Part of a small language model's weights.
Size: width 256, 8 heads of 32 (1 for keys and values), vocabulary 3030, 11.2M parameters.
Training: a variant of SOAP for these matrices, 688M tokens, 2624 steps.
Each number is 500 + 40 x the weight over its row's rms, rounded and kept within 0 to 999. Layers, rows and columns count from 0. Numbers have three digits each. The size before them is the row's rms in percent of the matrix's.

# layer 4 MLP down (transposed), 832x256, rms 0.0869, rows 172-208, columns 0-127
102:434475477478492505528525512500548438518449478584488514505533495544604511476520457555459490537490573466479502529534542441542444576493498538508444571465484474495478509483469491513563543454562511505507492505489547450446474475506485515513473458489564500488501505495590433623455572556584504491586439459489512496468529445502462553510485478455506462476598423472526457512528494454484463490402
091:500539438519440426554482484526463430498455508556507475451525464508407483559507523551554457469508498504507543534529500489497450440480437512470493482444423416443560519497490499560529544547473495490522592459475451405494605557517474508489510510444479532474501538535532456467437525453521535520507517494541505551537499500515482545495479574495522512491469478565517575504522499525505480491487
088:512487530535524525523508468466548503547549499507540508481466459422478538426549521552439486593533549561507471406440472459504522538443498432540488451519493476472499473538509508547500486511438602462495447515485463499545506464454491498457451525537474511518493531399512525485454514483490442468559463524556476448494452429498535416454489501502518494586508490464586526487470474554566525502488
100:443530535515569539445507505520532532533495453519497446442502495534491434525430491447459473461550488466470532443537516465477464537545488447531574516481488473493525415502477466553406524526488548488496499445476505500474529491545479487536524522501588509488451448487517540490489534401604500510522446507565531440537496499532471445494465603538527472540586496465504537567536504507450500497513
099:517488424499531496481443546471501466491483538498475542535444526508505527479413564523498523544427466524535464538555556469436564451530494581433458482532558531479499449495514516460393551502472502509545504430559429500526498459458491484488548545523417473462450447533476522427538522506453519518460468496489483447500547469521558522436533535445513517496499465498496478489528525510440463496523
104:473483494443543532585505529489520518504529470501510557540508432528518512554478490499478453463487478483538510492465510459540533517477474499521491577498504465527545440597469499441494493534512531518476468530507468511513500453554459467486484563539501478497477500592446459534588535447363450457464530517489537537484471551502483545425498518509503425487507527490549499542558538498474507415440
106:479585493601519469488478522493427509496440492484547499548516520483455567503436464522518503505484481510449444483485510425532454469520532494522493557468423501464479520523498401478524482550550460467454450545447456545522571443447484510570473528523509522471552518502450544455462549502488514533486464478512452501526483543528516546545460456554547495466436511590563484475473486524436459515529
096:482478539465512484495573488467474472456500499506495537588437485425459396461506492562494422507497495470431519512502494468471447505451510530495493529534521549448504441510620510444469490521457515446494471517417479531487467498452486520562469502499465488535485508493533576491537528550444477498447452498459506537496487465552497430503584469479454459507459485519483475499547509497588498482473
101:570487534459496454488536508487523452494490531453557569467565502544549527510520451508448485456492445523520553591621487455536513535475493486531520534490532481424478455531487476611593524526483520514467474477517526551543512497531501426478480491507477507478566509545521496549458462624577508500469459558600552488498522454485512558497419496513429509550524469527496531504456516432474449495481
092:506506610458525464456436485430427536513488532494519529537517472458498552411502490520521448508492512509515495513434511517499515564410544485540505464455553471489487478555544467470493569535537509497453499536517498502513523487529535498504454516440556405452459475563499519526551573524478564529463470466431528495507525472476512551543528494531429528479487513454552500538450429454447577462490
099:515506597532489485464521504469539490488491488521490553591516517474567461482468490497500532517538478459505458476481508531522496510530447595492503493475551514523570496415487530459502484464559501496480464467521522520447491570581498527501551553489492565492524499483454529449559478455319473423495465497455523474507507477492474378504504449563437472515519514525548525485476485496439483518452
106:518573552498498480458481518578472493494508499480522441504541471513480546492485402507573491469606492470556493510425525474524562468537533571498545515453428555532492564522519488508494491485491452485482500435387513528462502459597491470489469580525502473490523451494495485556484484506458530473520573472506432450580453454489500472553438501449518444424485497556535529447500563561509534512477
100:494518514463501493512500532458564502583506495513511548455461451474515490510578561519509487491480419469488463466472528491476466509499424532561532477437433526477528575497507510481470500585471544450605517471539482520513547469488496540523449433479552549481412453519538557501490448529686518528486489553492527472508437436480480571525488490471513478538506520490466494459484513514479468494473
102:521442519504515524444477522497461485505515491407454519512485526539490459433440495555518492525496526565579535473520523473470519455512566429491512595553433506487448462536452447445381498535537527497521466460491527498460481471551414484535513511396444514534508484539452498398524490469473520520544511559416572500474493522529450564447448514446475468477471472473470501457460438497506464464506
085:422508458526423546491533560543508471436547490532479543528460484487482561517488494461498525473495483473479488527463514540473523545544475487474535481586481522477487561507511511495508457514498492472431512464513552549437491515395509504497526514457528444483515526523526460519537451566414486500499502458530576483517544541497455452493490521500604489488472577481486456460491556498529480444547
105:510513530493465502510478439463494479496506429554580558486519407508476511470492578460402458540454456544502482560548537471423543521461563508492439530558416455536508463515535423466473483538503587518443469484495452550587508467582485491527508488519439497504505495465525476534450525422410489502527548469454481512526459544489596556520562454452427455575518481486523567502475472472464439500512
106:504553502497495573505550532476573504561443509480542494529521443478516476464512518517483535482540508521542517534498464516455501486492433537515538480512533388494579500525530472450520557502498527511495508529466497574484511479530557460493498497546471480482576521492462465549460543455693508455516514480458528519442568478500476549438538515527477481405530457516529464523532514447464605507523
111:532475430519489489396498424570539460500495480514477542537518469488518469502551536528513490471530517454550556463603553389552514570499502537533520523440473509577481496479488430548499499487485533483428429521522513514520406520423465546483501502500469553507532484448568479502513470428514541459512482490577489477480558512547518456526407459502450486523503539571548510490555498503479509476534
103:576530425448491487525552455483493461481493506491546496471541502501465506523456517477510483479509466504481571520540492540444597506416509491458495519551474449567494543516528568420482481515537517465479452517525514491518439443484505437538472495576438524527466518534515487512490442545442528515498525487517448459451502516501533531442488559443535436502482516481518532444497506437462545531445
098:489367503534548486545469519535424483457490532526453522493503531433524509478480501510481512557531475534539478489524576515508475566501417566509536492497467488520527474495473521495536547517541455501483485480575509458497492486483466497516488452488487454495463535523544533495542499545550455516529483442531503494555406475513472475435491538468477449465396549553503468404484511509549491430425
108:508506397468518412508513518459505454493403482545457486504518486471510576518495480543403527489521526458482498551498522518524494521515489488490496436457452477531539495567510479486490529558510580509476535517471518521601491511500473553507554535522542493520511508557512538573525529501514562468527478518496412547530526532469521691495509495434558399516501520444410496466483524476517495503475
104:499531469542561540508485540426477453399496470563471551484517514539487553460481457456516538522473517399497509532519579452449458429506500453495507524529471541537475537515522454475517510523458567450439478480567516436493500528575542517535462516474535526504499443479512541477505503538328512496509507479482501556470423474481484562512579512547479549557549499525514474479545543529482508448464
092:487512521529467552558507537395507506502427555440452486525488474481470501486433515536524504500472459527536555507537532536499455486568528408481550473469507494554509609523533499512420524427389560479568516489427460496505474491524547491476449557558482481514566491463487467450541485458474462468538506539526513531467457447495553363504514485556493476425493491496468526453529494482545449450488
097:471526471506544465571545496467525552477492524514516441546507535470480543458550482475475476524499539482531407525596429540518522428479505518457513470444503507480562503538570554471517503460530468554450448589502512526556496507570495504514476497500514449506472514518449527473519478544479430483523497472501505474445403492528528552467512441541553495505471520472415486479457491485470550428543
099:440486510563461491545522438510511492461553515532489564498538442540623475465482449537518500486463465514483509514461455525560442482522513490501508464461473478566521508507539508495562545550497505513481528519498512493458467501476517450488555559566444541509510506477527468483499527529569551500507522510515463499480424486516556477485532535502502456517582522398544481500479516467427553470494
074:530440508535483518514530531470487518506538476517454467439457617504426497497441502525546470460503506505446468513427565516505437444534505397541477511543458472511455526527521496446533478459510433405512494476478511469452491446506409529447521462503479527492514582546529436489491545534596480488526489466480516481518565521525421532419521497533493509574520493502589532513523488513465455530575
101:519497507564516516492516557475535514521497538465514493431485546464499460505521512516521459498532547518491387489515531469431502505461534506576528529471502522544497526479520488533497449496498511560479480531467549579534447489510533540497501545560473568416508491540487523538518511414492498498453465521578550461448453551564585557476521554572499513483524507502400580477529489554477517501419
094:527474385504528511558531504495545457490497512463556500494469538465460506545532526504514488541522468501483536453510491490538539511484431470494561484554510470583495457544471574455570465427516497531459463490502490447559531511447541542485521453566524462498458455534439545494456449460444460492557561490475521542471521510458515396430476533514450490461453409511528492545506507475516558495540
107:469464497517499497492611500543522577456494537549461502574523577529569527453432419483488506365517516441572510505468483470514509583528528517451551471493452574459549443514584454477507496492500429514436477392501485480557532467501497545499511581487525470516501505465498505512486472464523568465493502497401460527469551539538455481481563505481432512471473431488559529474522534474515531409549
087:443557503514511494525411510558487547509518544502452568532457523511469484531530534493515460503499476549457451542576568502490487512521432478517492426497489516489533487448503566471508510509523549524479484552507474502491477564483454496581530540511560497497455594533453476474531596440547515506500513500424514469497607507499425671533541488386490515466482490571556524551497542496497486559382
109:485452483416512472548438441487490537512465485457488517471542464509506481541480539519439486568568538496474532495479478540503463455503534522563496510513494494541467472543513537494487526522578446535489507516511486525585497512518562534516521526491481506468495500521518559479454572559465542464466546467562489521501465477483497379510482459541472604544489531498418587510469453540466562523448
102:505485530504498481473507541493530465488561480448500508531414449445520547490537592419545509574468565407467511475522485470514483533492522541495513534572502487463439534500504504545515502529445491524431503559476478568425411510473512508583499465547467602390522483524557506505452526561504559499461502530520479454566465484465468569529490499471518396481496473465480558540502509478564502545506
092:497530529536482541498431490488507499528445493492469527485464514481505503465544515403529466511492473545417526490512579449446450498534499547531451493460520548505567444490507511505515530458547412493436533589544533517517580604482534476466566565491455558569476401467503519512464590502459490510568531447459491563520453496501494408578479483468529486478516447531451520557508463452537463453488
103:501518519507494552534409549431413470439486496485498533457497489481515481540573452491486520499511497543484494542533501497489503484509541520484481483452555482526552521543527508491462406515422536495479513480472515535445532493535436509478532504492477547491464479470505510481552491405528511477491528504408518449535543564520411547509426486536528495501500489511494519506543488523460489448525
103:491454484489522512455473524464472565549471585509488468506484536540519502543502535539490467482522477541461522534514491495535525478523542453540428488533514489451441615536470475510552442517504528470518556530472513517511532458398441512513479552519561435427509484516529528589509568499601571540453500454516458479451526522477503638467506594495503550526494543505517525509522517462454445471517
106:458519485497561502507553456591491547485469480497476488571543529492530493505500485478452512503448507533509511559506501489503464497464494490513514503526552426520498421478495483549474506427506522510514504511531469469507535502504476517378494554476581469535473516540467505491546500471374530485514514517529558505486426493442553323481528433500495524571539489514484468527424502487520470497554
112:463460535550526557515541496437496493473545514543513500573485403585438567557506583456433510492495449536440562507514478507561597483509466519452525501563452532452505499426523492513432464501539481513480488519514487503563518488553471501518467509502464459470457508569482479539475500505559478491511492505430464500507506539495462602488574558478565502509471497552412500474418501514555496542512
# layer 4 MLP gate, 832x256, rms 0.0981, rows 173-208, columns 0-127
099:454503456515533466451463511513549474476535459528473495467490510489485444455481493487481460482496498481465535523494414475523527490527522452506468533494513558497530522461496479437499481444491519552487476485570508581475399445510490506442503499500509505449485412478481516477466434499563551542477514511489499582564500507523489436486487436488540557478487516515496444484475488496575525456497
098:484533590480460543481546488475526470505447460445507509466486500634509537478467487533469483504559576476552466495495441542507464394448507551407498487498523480513480584516494502559473491494493458518495539547565547452445443467438540470471485475451464464485484437578446484472550471476519449521448541453486477465431475560457536503527531460534458441477443434483483475511452518443476492492467
102:494456466515430595546472477503476482546523494563548495556543512505459482492465562488534540526499486569544417482556553494575553485493486405535494467480513556487504582445472517501531457480524553557478533470459500527510493520527484529556547509478566417516515489497532470469518523536505558512524418565517479479511467490524561454569521540505517498472555485459505512531556540538505577445504
099:428570472511424473441539512486551570540416498451480463524478484546523510546499486560558505494541473513499464467559477514531504526412496448491520452482529491455505514497470461484460560538498503509502506576528462503478453514593467498471484571529520462482557451443509460543498436529531498489503547487535532523534518527490574470523514438554473470472492415541540538508478530491521490507403
100:474446486537522566536556520421485472499445490525562447505490425490539571471508446485451445498541554520576496476509497499526451476503479508468519553478496506535422474472432519517473525542500472499524489446528526489520591502555515504467458542514484545549586514503471485478512413530563550491571464526515532480455572531515470449518509487523461481515496454541460546465531575542455476520509
101:466416438493491505450467481549522501534523495432545422465501553499535553550494468540477436537492519434592476479482581488472471500511537449426482498494475493481505533469435565498494552503423441559473507492501525536466517541514438432493458441549524538475508520440589511476516471499514499489486478557495469499565489495541480484489575498539560564472459482465468578444527492465504520482536
100:522431537488474514510533457448486494509420528454416491535461510448529530520567447492511526503485488517469499555502514449500447492538462514481505600481466578524574404537463467523469535527462524525468512497482474511507550494485476581552466475511520504469489551478553484440505510466490474506520471496448469544435475477486493470518501459470422485535488564432536504509502531516472496502431
096:470478552400529485497447495478605488501479523510531550516458461520544598456548482456514496522427437468484484462486504492415506436531533500441461541451491492441535494503462519469476464485492502542538549533509517568494527526518481541483487494519480498488505483576556477555606540471511464499594410503475545453511430462453514609482446453506457448479497497516538475500571559571480528480522
098:544465501513481534501522537469481526462496540488521487578558440427504462491482401430506528490567597567459453448487520485523477506480448509555516532555481481403540530522422483479472543429456432485513429512549524476437523592497406571478463503470472525456486542499502482427540437495449540501505444534532558497454485523422508483509484446534473442492475499481500467446528534440458500450465
097:458532553494504531464527512452468467423427504564448514457517509485484516495508500463517533558432483519503547530526483522485489478455444439499558495430550523522462449524480526529447471558501464460500512491501550510511517543494522543527482441463562498505477540505477491545500448502467497498496536461505490422466470500543487482561436493531535541469447534485597496461528457463500503476508
102:492510462491518526500503530553527490445498442513510474473455488480489490480515479560519505459495523448481532496443641523568558496509520412491521499525467430557431477540474460461440473567508487478485474451477489467490538455492493449493468489456478502520503580538541503526483454497528549579468487477452523440458567536561496608482519487510517494504568493458546487540530478499432447547489
087:534479510516467447521505478548475516500529470531466492496403446515485405445536527543506580519533537462493507490528528503536547477565553481438495608515484440528475486441447540553467519475488528521491523582507442512536461491559523471508515533555478521500560435472513480502472461543521480497520442454508528479481498529579451463477476556481508551515510521494558470532445533492454500428515
106:456482467499444513433559445537466536493497535469450459452490473556499464497468461431503503529576535431474465492537579491458465524540465442495453528475543513540497593472499490526506498542454491463523544451570476517483580478505528468504514532491453511470466578510510418486550550442551515501592404474510494432536540432515458518485531465478504562558485474549526496496533460556483516485488
090:533581506510471493507457461482504517488487464514501460508566513509502488488481507482500398561523576559540576515467522512535569571461523525514520469486452541501525528454510586529500447444504487503474481482414399557528446463525516498459503449576516498467477475491493512533542553553514559558472494467532439486470516472466468444505536496528533451566510515491562499492586534451559553484438
102:495538503505510512565462465535425534502466421501559442498498515564492522447578543545571528509484478501494485509486521481499498495594513475404472527525566468500509536481543504488507511523538401576466508460457465430526457497465459502536520516505553549447493462557544522531507461463505529444507481513515535457541541504456556446476497502518503541447437545531464462486496527454456519556509
112:540484491511470447524491521463451525561443461448485457585544534517449461474459466554421530525468457570510515520498539416527527484539472450503513523516509527479494541513511536411475522492492562501475585507521508436555519512484437548496520440479496430504488604448494510434474523437505467497500497581487555507527486492529568463501510481511420579476435550525477514417457493499496502464359
098:543504504527508550509524486423456522475454455502433481519507554450523507490501491484534620497472550576470506582487444504493389537496475544501485540536495491495474411533488531388511589482498533500514519526559473512474500529462603539457553514503537513499517523500548507515484512531519483492466418464594514545425527470513438434493446552484521553506504579525570494493506535509530473473494
094:415569515504525480482485509523540523545510478500542466528510535415565542432491513426495502488529594524520499511529529491534494457576494533555533532461523531505495446559394472568491476462470468505485468465499517508506498539504439455484462494491480435419539469521514536410574498543530500467473449569481540439493418537543563493583478486473492532521433546500530520461479483498448495437546
099:480476539407553596538442514517500582492476499504459531493525442541472455473501506500537572502537499494513517456508467434556491509479460509518517558535503540452439496424478579470512503489503450490460551520484517575567488474552503458501462477566487457496426449411512557541527476509594413531534507503577457578485447544502553463515533529496494490448516509562422448537480494430544511579596
103:517522555466533533509465477523508508540495484545468503540511553525587496508467513581503488485529518545494533437473469512483484467500503518522486621512509524487486546453484460562517527449498514472511470505513517500448492430512496420519481544578463438602408425452587477461478442515490462421481528511478519445501525438449519455501505477412490518492482583530459481463443497456511521525489
105:509432530585567459481444469484478554495434478582498482573498505514540503604457554453513458537469485478507525464483478576428463493519502508527451498484488530548469476470463478496551451488495500495487493499460471469542496564487484493488468436480462529531483595539424433529516459498505547443474441532555482456495472463439513491555502465498424490508561503517542552424531541517512521515474
097:531442452526548525482502455531519486483489512529532544482471502512485502488530536478416554521500466466510544511496450589482547453496432501422550576464524443515500534549553477534427466475589479479547560527500535557461486463411443461462586483468523530456523489527513523496464511439569477424465504514492472411425496512505472539494504570445577502507529524456434516538501451495481571494550
100:502542488561483505523496386528431448604428471535542457581443552500525502515473509530566531475491414517469618438510482523527511500469540451423502575464483441525485499449505472436457460491536432492535488494512451487488498478470515493519482477438529499551519542481494499489448487498494537493468568483480490503485461506538542512557517533500521563444494488482538470483461484433503516517521
098:531457477468484417490436456433512523519478521561517515490492539579433474439530495525379538537542477495542403520505561489449498511534432447476541496502578464443489437511539469518453458451545476542571447429479527503558590512497517491428475454550451497497525516512532482467515444495592403494518547471540536468505548515514499481454494577512477490516514452483519510475518499451473542555457
081:549479532451488524483530480520498462476461456458526457516469501513546528482533496524580515532531535569507434588467517550562531478483474545544503512458542492529538501511539508529487481510488473415516409501516529511498523561484557447512461487554498554423504533489576537546439461504561459431544500468480524498530538559483539486509479557524458515470478464437576469515519562490438410517558
103:449478460402529469447537460552513436516521473528567446425460529555451506489497496422441526448444535490540522473468473545459487503445499461483532546435483496493555532495507456493541512511556544465504529525492514482457523520423473409465596468536510523508518468472509495500455462536589596492580470478458460450522540459515483445519469531558529529512507496467489513501549613486531489519575
098:479502442437487588496487491498511524479510405528481524551534493501555443480464524509528484462522437496520474525509554460485487523507566435483469506448540497521517470580572477482399622548556495522493519543458554408563473455537497501444461509533527474450454461520500487506522500567526467487518433469520524482495496554563478546498538530573537508496554505612449445520483486461508457504472
104:547506425487490541543416498438480548485490421506509504503455492501469513570522437504474503539466458490510463454547534438463471472501524410487523471453579452528537409515442468484483431577557429513523437530528536541465489520528396492462506523479580439426493545519510574417561505442463529574554446511510414540492529495469538499497513477518478518534492517524534581527516580503466478507481
094:469509507491480485496508446491471490503471483529477445513491500473474454543553534521557457537484581483427485508492563561521485507411460494536506492480452533508448567490517520502506440565476407515521500516536495432456534511504505565438470561439505504464488506527496510494516500512508548445455536507531523443416467453455470533525545497577480537497419488488539484485502484574477479546488
100:497467505549503584543559525437439514566452433466405528497473514527433564554541527505483515520493522558549501472471469496505421494462557521506593482506496506536538526502539510459464489487531464513514444499470585522516470453584534498445572511454593461511529527458510510494469556529548496494504467555509532520505565459501538528541546486480501499452521445501506528534554485511400467516459
101:494541507534453487463518521538490522515502475488483501557529461519511573488495465454545432490401515537471523495604528501546503512599500512543530457546557510460454458452531474507571529458475564429447501410494529477438511417511500531526493574504511391459502481521517464535490560524473412566531463429432489549531497496561551466512481522542476517433502440474544446489473485546530436461417
097:451552493541521508480403492453510512449519517397535408412548539422544548537460545453524505544431522473459507489516496471545495486497444461533467528450438491464535476449423532485481437474506478508538426510481586532508465518473444458506424549501480519545560447499540522511540502513550500465494473483493518413487520437514582474476537518466527576463515502449456492482511510519494528506494
098:459407460492467454468546480535565476484568512493558484504486541498519507515457504532550533511379488500544571482500519505517502474544414555442521473559541514476510495469445563507512608521450502519533446563475534503533484504472564557535445490511524449514474458489468484479412435456451458494540429529556528398514486511515510575512624445457471497451494509499481522474510548458493536529498
100:494442518500447596538576384489491491542531517514471515537390470588514467528484481432530543486501580491487520539530534515480434470450555499500501489582369539499515548459535536491499489460465484497486516424492495454480486566488523484506492548539530489546490487557413554479541489514513468524481474511536453486555490469442514445526488553529447486450522549503456512530437534492451508446503
103:503528496518472490503548510500477473472511411509461458471449480460511589494438563497509596499535503538492425550543463566465508555496349478482465545484530453463461498463433483568524549484440471424572541519485595451485473491535442524520476555554482443542541538519542516445428507509520496482476477509446509500473488459503457480483511417546503512479538481539428503450450430498470476507518
099:482485543457531513512472464567456485497506524491583437483474517523490471467614541523482482456459507564515564546504469528492496494532453527511491530395481438453389459478453440498441400477527547515483570480503514447464442461512565499572533419581560599466433458523472545483484527441437506543502430536527456546437523553455502441531471467590496444451524494523533494501478495514416499501464
# layer 4 MLP up, 832x256, rms 0.0953, rows 173-208, columns 0-127
101:501481468542541562464513555467503472517518470525493484440485608494491480491562475519533540534554534464426462435531461529548435519531508558488534524473484513538501485538512462519516462506475501463546438469518495535508533528554514498521479571524439509508468546518430538489448437461566476517416504524497505573484531478516483520496489536519468474467470516525496513490505467507472534397428
094:509474482473542561528515459545555536416479530627531442564493478394463472523482488448473570489503461510495492476463566477458484529501543519513488565532487431579497517493513535480459490456494494513481535453438440485490493545521488515506516452553421541524450453503512545534492524524419466520521428522557523466521521549474418551508469490559531566520532451573525538493469445551455485534487
102:528480496536474537452519512497506513472452516478538538488490480528505553523496536460488474543509495522532544531468550501497528532514528489491481513473547479577431424564498452415472564557505469551508495518540443493457522532470538491597536474498466519494508495506524485515534508586496532514573540497510473452446466462524546495457536514529453471571517455545480496556503517529448579526586
104:454527503501520481524515590540566582488484509552470564473478560586503602484500545530500482606461471513547501473506530450579554461463473500448561538476577528512497455497517460561546535516525546500506534543518413470501449473517471490447506553500461415529488454489464509528512536572439510481533510496568495469488495481573487564454520446510412469437537475524570486550451446509443484503444
100:397515494457497479519557570511537548520502443546535533545516490451592524498492526440471496512515505469442520537514482488469532475450574475515469527514498467476532466559547508550563496510536516493488486488513472494480523456454476402579481443500499427499456506511513409490451471500549526515494478555523519559430512437541456589471500447514496483468501516490467453515548476568454494495526
097:488544458498538486496508478470537508484510505492543460514469560553513541523454483543506497441469496512511504435406484504543473497441508494454560548492534477452429464462404477459519574538527472468421484506576544568516514431498529526522564535462549440491562497485447508536443493494472527479511509482546517468501518467534479492471484522421402470507550473480482554448493499456498458526525
101:482474508533491528479396512520485437549498494418549447493448490516494493510492519540434496431518505481435520459510545540493455516602449522536456525497498549515497424522535414476571485492382487475549581490483534536570470497486515526502441459538426441573416451513467499524531427539489469476477445564536535540501435491494488504509469482488462524512526516528568511448511494504556528458517
104:549523507505447464482522521487535440495479528515543514423535496457540534548488522458435464495475471512525507493492436463517510520558451514558511516582534543515506512526466544493519527467537492493589479519559613452441532556530495496508471486491534499560450510434543477430477522527498479496500533496550403456426438556570442444556504469476420515431501444503529532564561543521518488512481
101:525459464514528536485578480484474490470450512471431500476517567506445523421421455500470472485481571547544516451507500479465486502488498519476585521520497530445464466535486483487530501513499487486506455496558451494433554454463416566531462511449468521460569489545394461449489483481489523607483392514527511451466547449507482462460491438504544501497358512467534521412567533507477516501524
098:504531588494517544502557532473512464477455499513536497555447574550483519484466565548515565437456557486514482496581494488483576496494442496454488498517468478495511503452428561539540539481429554580425520441489565531426400580447542500458527506587448556499519491536509527423547489459472474461466506470605452516538455489515459550565457501498511518479503493535472498469563408538425452458536
101:556438480510539454470449462422500489566535549533467517504557499482521419500484484539505544461470487474480540499579553532588551445534587463514488501495472518522552544502524433557507476488496495490490554452493482505531518458543491484519451495464574571451505549432469479501441539481571482568453500501476552490459520510502494543472449470557430498519471485565516507510508455503463541452453
096:504489459585552509572621479460562457553528510423539556476565464557482492526564481544528494427472506503455461539526432506477464530501499448542593517540501504466542508497503514497515520505534504450486518462485486506491459426431618534518519515450475514461467481488514509442493544455476481518513427566518518510491517529443438506495511491425516415577434440549475425384460511475504544469553
105:544431517511550503513453470508582485470499559452479489506479444488494575497523495542538508534498533561525480552450522424497475428566472514518579562497451494507471460490404483517520466480579494523548531517478486540476490523490502442464448507398543548535531541501503469518499541485533524524490479470478506472441531488490536561489565472529534473499491497565485522446458428490582495468529
090:531455526590536465463567504497532505443512526423539562544506451546422439500448514525512471453522464545444473437499506536475471438562518426479487519535574473528575445503510591491564522478477490521498503510451479514492512512438495485614518476389515527525553522489550425544541525510394515499522544510427450442509500506512538557505522429481497524444531406519515448529532521452581484529497
110:514478615516459510475535453507478526515467454494504491537496478448520453588520603463502579546541498516491494509541519526516587557470553504544530567538514531460483443511546468471470555557526549422457435488503481463506508527487523514568501564470513533521515531515549567499524464459501468516493590444525384515555456494501432510465492521549458580471453522526547438542481503472489419521478
113:502496502464476542509491518500518536504538531497554437500444483494506596441493468504485509413511607498502582522467474477495497476511496551533465462534508481475529553513462499444470539482475523544485540458456512542555412515447492469541551549554474473388553377479462502527517525499457572495561516465520526512541449496516533572484485484497482476462552488541499421541518492519542520434522
100:471525459534465489524489445508486521482432553533478535529503493538478488539435486504600594421574448455511467516566462520476490518448512494498501456485503447529470543508527512493520528501464484468501463559487469514478461512440485496583482533543516467554562477449508441597519523532451524519430527516560570494540439483428483477473485495425479515531489508527421554507597506429571548530519
101:463495445541455583520525477465487491534531501534553448573596512484417506479574469468513494495579520459468425472584423432524503494443473542519520577503522520466523465457531441444522483486419554485500430541577422547473463475532514502565490533564469531489476535488468435482504499536481551542548506457489486576482521465526477496470492459473434497464472456522475469478468526482519516488504
098:467487528479534530453476507542536509511515520522521478489420493481459480508503522554505553541532477524429562523457523483393497496385452507473497477513451512501480508457542547483518476471483486515443464544557500526544507510603458519495466496440516433481466524465473560428535503484508482536475536485480456509490496544526484478463431515517473471457485487484623499523523481482514540530483
107:444488474467531457474529483522500428501440445476585480418527460463436429531433489514433474528446484460435555473503523479466528562538483555460551481482511551512582497468522486435463428458515565519535525545522546499554543467491504479421488540477532470554465496472480502531472525422470496542477494408471524498549492467468514476488495475443508491480509480550532498508451524417517474464558
099:500447460529509548476522528492501462503574456495430459496507511461487458577471516547469497525519514516546465532503436470527519538526509539584473606506480494488521496440471489492495558462547531468429491531479453516526511467460409550507421516504532480546515527543485483426454520531577517423447531513498471514538518484455488459475437496566476557458506507493552448460511475616497423426511
095:469557491441494545481535530452496455501473484468464440469568550493564542500496442526579482474514550563572522502588475473577505525460514491549431448550477485526426429504435439512532510478439499468459602537494450509481538452510590474476476430544517491533491548546520494490474574497534475501478612501527495483575451521471495501511545544548491558562507465470473502520478460540485506472450
099:515549475460502466479499518483424507457529469441526493532489500489494520478553487469479501516488515520488440547515544497465463451591537535483532477508474559482485518447500470515528526403489475481513443472416542575519424493411474491457511587524523481530463510546558479529521564455525520485563558455476512479514471464520592527401551422535540450506540566528424464540493488433493449539494
099:519472463448440460566464488538460556535516512527476504479482512492426497493521516565429504573504513505551492555550503512473535536515521428479512544460501441490499503426521474484528456417485419438579496566484520533508513491493557451513413484544472567485505513494552479505440525456508451458582552478458526437416467517502474513440556519514452435409514482421521464451506480444510496492533
077:426483473511487492519479519446508525510482522489579542479434470512447416603497472494474567518521553483511577483452555549519536522512535441522537438443523483500475453423497462470434503519471474527446531445484537438536511437421600420564467472536463419534541476487467491535545524428600501535561536474419516559548512543483456564499548457478496537465547489505506485459499504524511520499525
102:546499494513496578502477483500478535462498511515512526499467596484512531432516535440485530470498522542561457519479523543507519448479456542532517517494539475532474505516473490550511437472506497555492498531492520515518470545497513612502507432494480529450521530489467483509544449506448509583494499500547464552562506534532456432525587494480472528414473467510576472488562497456446507550449
108:529461449524477509496512503477484548421411489435525420445476484467493577590549471528501457479475495506417569456485440492507486531474483505560545525568521558496504481480511563494555461454501461493482451524590500525551480508481588457523478533534515537550449497507446454445476471456499491464487583510499522463525507457496552494502474539467438448483476460481523529456490532465505574507506
107:481473516488465484413500459464507456501498490527540530535575481510488488446474598531538603499499541474462498466527527483550553442523446500489484529537491498466484536455444476550578492417510480441518519442512537452496489513520435440494437438496464395555492483468440464570513559498568505406550552537489580441485497561571494477523500502525505541544471523452463593494448525445475483486537
097:524511521525500450576511481482514456533485495559471508535464536549473503490591534571487533471550490529549416462488574566496529564435501505470502480476512586489495538466477553542536486485455505489522482458501484519467541484530455511449488561569435456509434492505449505470448466499538484496495511570487491471440521474463524592491472585482504554454454513534469505558491402573481441494467
101:524515522507447507512473462487560475475485483492440505545556445455534462562516469530495545481496569506431471498511499551491487492498578446578472487495478506530487470533471495516411514466547448531468457611408479470512500560534448499533514551497453489502540465469506515513477514473473486457419554519498457556521474468484506533468474499423479470493528474505512535422513468493479599576506
104:552509435469506459428425547544487507474457463575457548486511495499459506514552506499489438452595489555530496533563488468531593521540519541502525467520548570526465552496491504547612533457498489509472531504487465558483530548525513497573477456545588512490468435505518532497511478529423452558549541483512500542531504505501475439535501539462545506525523481547541485433475461486487468501543
100:506565515518542489535417563552557470489502496441507454440423471474537566512512482496525434472422501565500473398461499496575487498482476519552481546458531481530456493481500481462476480499489441519472490518562477605440394571457531490478516544481451472496516436474567565487551480473514459596496469534502491501523533481483513469512494488522547591534384550436494481500487579531512448509506
100:492521473475552448432519501425467426495550550553519452500494513498491502490471464419461634503499520526437513504506486443523436525525428530505477467556511455458497562533525538484555437499445509431525529520489594507536485520504532545513530458516528518440507524493511524507460480493449518477492550516463471426526532512498540521519539490499500482449537582478474491490548520555510466586489
102:470414502536477547568516502456526564480532537463488464488528426573470505439551543546480440490526506462462509468496489419548490525456484443515513544577497558487508538467491435528494479531494542530508541510457451501453521502429412553461554566472448508522482552486508529560530494450499513538425514507473443479486474517539594449504514552559556496470513532514598563473427489522470432488513
101:489545537433567528458523538468439453523504490442562396509548447493537521525531562550457495519540526435496480541593494527542480495430482486495434524483522519536536498481506568494470454550481515529469474481554453530419457468451512491470504540472493546468480483416506500523491500492498513468428488497513512479399477466452464549429460482546508527492431520527493511598474461474460541405566
107:553480540462492503571543427481532489446505483494495569535436478518401486509485495496483502513467450516480512530492497570421468531521527521480411517470499444456510537450481501457572432493547540430516464511549432487483492571447457452493474459504447504500422464461512529472521491502494445530500496468472440473487535475522506612565564465511522539572459479414481436454512487477543455495489